Weights of a small GPT-style language model, trained from scratch on English Wikipedia.
Size: 9 layers, width 96, 3 heads of 32 (1 for keys and values), MLP 384 tanh GELU, vocabulary 2048, 1.19M parameters.
Each number is 128 + 32 x the weight over its row's rms, rounded and kept within 0 to 255. Layers, rows and columns count from 0. Numbers have three digits each. The size before them is the row's rms in percent of the matrix's.

# layer 4 MLP up, 384x96, rms 0.207, rows 55-69, columns 0-95
091:117094172172158110144129186155128157155111079127147087102110189103151092110095142157053118116147143118094147095153104187167100116143113108134156135122147148165158109046179126116166117110122178172178089118142135075123102092062092107098132076118053168123136180135170136170130133165142119139
093:072114125092125125135146141086070108105141173133075100131193106170144128169105106107125064100072144087098169159079129133144125113165148097098128158206155116074128174118127128099114117126055112143187104137148159140084125109176162174167126197130078173127131170089113144160142150160128131145
114:132126166163104175153071139130092108088089149179099157091124133114103104111096124103128186105175121128082116147112128159106126105156070149113125137162141167079157161169173078161128127111149126090082188143040108116133121211166105155164151097135082138197111095099153135104084136124180118120
091:147163109152134125168128130103091182110108054102099137073078118132114135164093152158146157153155129128133104143165146141123135155105084094127102096126161105069137091151175114091137170112112191168059171108208147149106135159153093177119140136155106137136095127086155148132162141031144120058
087:146177167147112161128105142119127120190103137175125184114094118069144088152120132134099143108205071129134112082162113150114158141140128123070115137103091145103166099111140152103134194096080084159160159085147102040112134099082113158158080155139156134141152149060094149167151173162134085139
083:105128125127147099121210150140146192127160068150065101098162178127134085144080109103156159088132121102154115144148106107109198174140136109123104136130107106073095180164089084159143113073105144099146136125100091148153121177134131114146194161138130154072133161113125162138112065129176171062
101:109062150117143134129115171138138168133159141147095151097121156154158149102139135147082149176163149093158128068072093097135123080094060107084123152174105088151130130177078099137204164119105123193113132152126168066128130127098124102212170179132114149097107069153121122120094097128148166126
089:165127189164063153139117056066128162115190113114124147138121136078167158121089101125075136190128174160120132176157143087074173090105147145107153161142155082110128129109147151135098141132155192074186131152084163101142117159107121106115130151067098075137132137077128150115105107169158100107
087:096100157151118154111166088158165181169100121188074143175169175136153159127089099169175055125100090147109130102138083161174119140086123074141064092132107115091184129087147160133149146095158109099129135137131095112096150086133127129084157141112125164159126153166145195119163096073083156105
106:109115087137116107130133128121117154183096091130097124123140130074173129134092156090140118131120134134096150119165105110111123127114146138173122171044102100156105107255090164119095138114137122095074209123129133127102113186124173167139127153101173116129160154148195083104094125179139089112
123:155151168187094106120160165136115153157115107148045116159196104136105165087111117077151090102115123153115157117194124099140083125080165082158129105132095135143145137093157147122145133133165155117134093153066196096117176198117137140107120143129105125144115208153071119175087084100109107094
116:096176135156164131128155093122119149141106113103136072172130121140152117128065107133161158143072132142136158066096141129159102078151124112072166188113143152121085136126156119134056157137093047143152147120117133160168146075179141115074140121107157230106151162132121134079085135143092128180
099:153100143146140098120113147066097068099146106114083151128114129067108147083194126093138143132055143076124147182151131146109121102125129120224195126084165130101103139112124130155150159172137089172062147109157113120182099152123141119158162149140150138124060126138140119109104106201119163088
107:101144193190115136166089135150164117176155125190097241104152093161062160149141145130088098149165123129114098162097111114139167079049094097124101100117172120100095104095121083152124132103108103142114150127162143098155145095135135115154105107195098142177142082141129153152123123107170102130
099:162131182120196072120119124078076157088130157173114144183107156119150144074140084122161048148081151198116091104158177060107127109130139117149170112140113147110128089111144122096143130146107171121139117167070171124085162160150140147136182065146134138146106082140148069095123157144136121108
# layer 4 MLP down (transposed), 384x96, rms 0.0486, rows 55-68, columns 0-95
089:144116129169129123143158124117095088120089154086121118099163074122100148223096173191093203068158090175118115053119123132175091118173160136171170085091138101182133121132077095129129134172120119089111125140171118132107108144107135152115113131090137121150131091073148184099107138170158093123
092:121195131118157157130071159089111142133135163211129118167176193120083125092144142137141146093119078145147144184163174148099151127120119136161111110170105146169107090102125190143119192117101157143131165114111074083095131122132088048156079103077091136100128123096135086121121154171109079104
115:164200061166154121139073132139173113102121158101162150150098134129148131184156110154202204191095113121096152097098195159130154156148145140125084116086143091087115153109117120173106176116123075095154122083108100151111116068124118105091091149151119142129162109081090119151112107133083118171
097:114104143046079127110223073126136113110116121104187109151201131146157057138174172093158113032144130131127116140139146119166128107136120105141138112121118102112152072122119150115119146184157152108131094156049105107143179100141159162155115083093190119118135143155131132097117116156161122145
078:115113105119187113152131111125179134145096147097116101114155132168166193137137110135125153125070185119130146139123050135147086129124174101176121107109154092153097094122103168133157129159123174094084069168104147188152086131094110102140144106096138091160155107089156078110158063074114219151
079:121146118099179107185087088090151090122164172141120157102131154091117078142221133088103107145136084129133093135088133109109171148159075159128175083132206119130141177130163164110072164098131155184140120152112118107134146085158117060150123110142135109097107143121184102137090143099184080106
111:168141177156187109164112103097076109106117106137141099130161161091099130150146096110131160111092136183096075132115112101130200188107162091148121133117089148089107106113128208143139117163187140118056135100090077152154084149194071143148087112174145141084146123158123097144107166115090151135
090:131122086146165103081149124175084078142118130145129130129164158145078116149211133162137152062149095139090176141116132131111150129179098136151114139100168216168093133147073106144186136140133113102066142077140073159131118151139124152126121117147089148161168082133136115113110161094152087037
091:152114138145195091163079091222140089114092111087141109142151112099166108139173134120127151116152142157148157088134109110102150147138121061148119130120134150151153111070135093104105116113093125078186107124116100109186093070118137103082127092144177170205136127138120101166190092156180087159
107:089104084086141134108111148132106125113103114146130127132162132106098134148087208110164071146126073051141150193146213111180055142140109164159141126090149190073093061099126149175109124125146123120134176108160097119112152119154146122128134126087119139141077168116179191134142117133141102103
113:128103106120102132123115098149111113107076239104153160144112121112087141140175070125167188152199105087080108111167087129135172101095107083196145144156125136127100101099146163177126141201124126078150109137096141116124160144116122158139159152135072139113152112146073106178101095105141183137
118:050162138123109108077163074203136092122140110151122198109132075117102088130185112116116135106161090120104133119071098137149077144104171121136122139159201122174130083165153169122072130127091112158109107115171180110202129169148159107143095122194091105096106148142128126115106124146155163130
098:130119095095143171173091137159149123131085155146088200157069122128066110170102077150156131097142129106035187090111163113152104159154175108060122130128133128149113124203135071147159102150157117085163104216144130103138136118151168127122136135120121093149117118080103128087153154101102111140
108:107086178120165121120158123167141132158126138172088080166118140087129121075145140151154170179129137149044129117154118172115155124132179064120148129138151071116087093120087143136181053116121135067106118128122127123121099164113110119146179201140115160105151147089188142181174073115078129142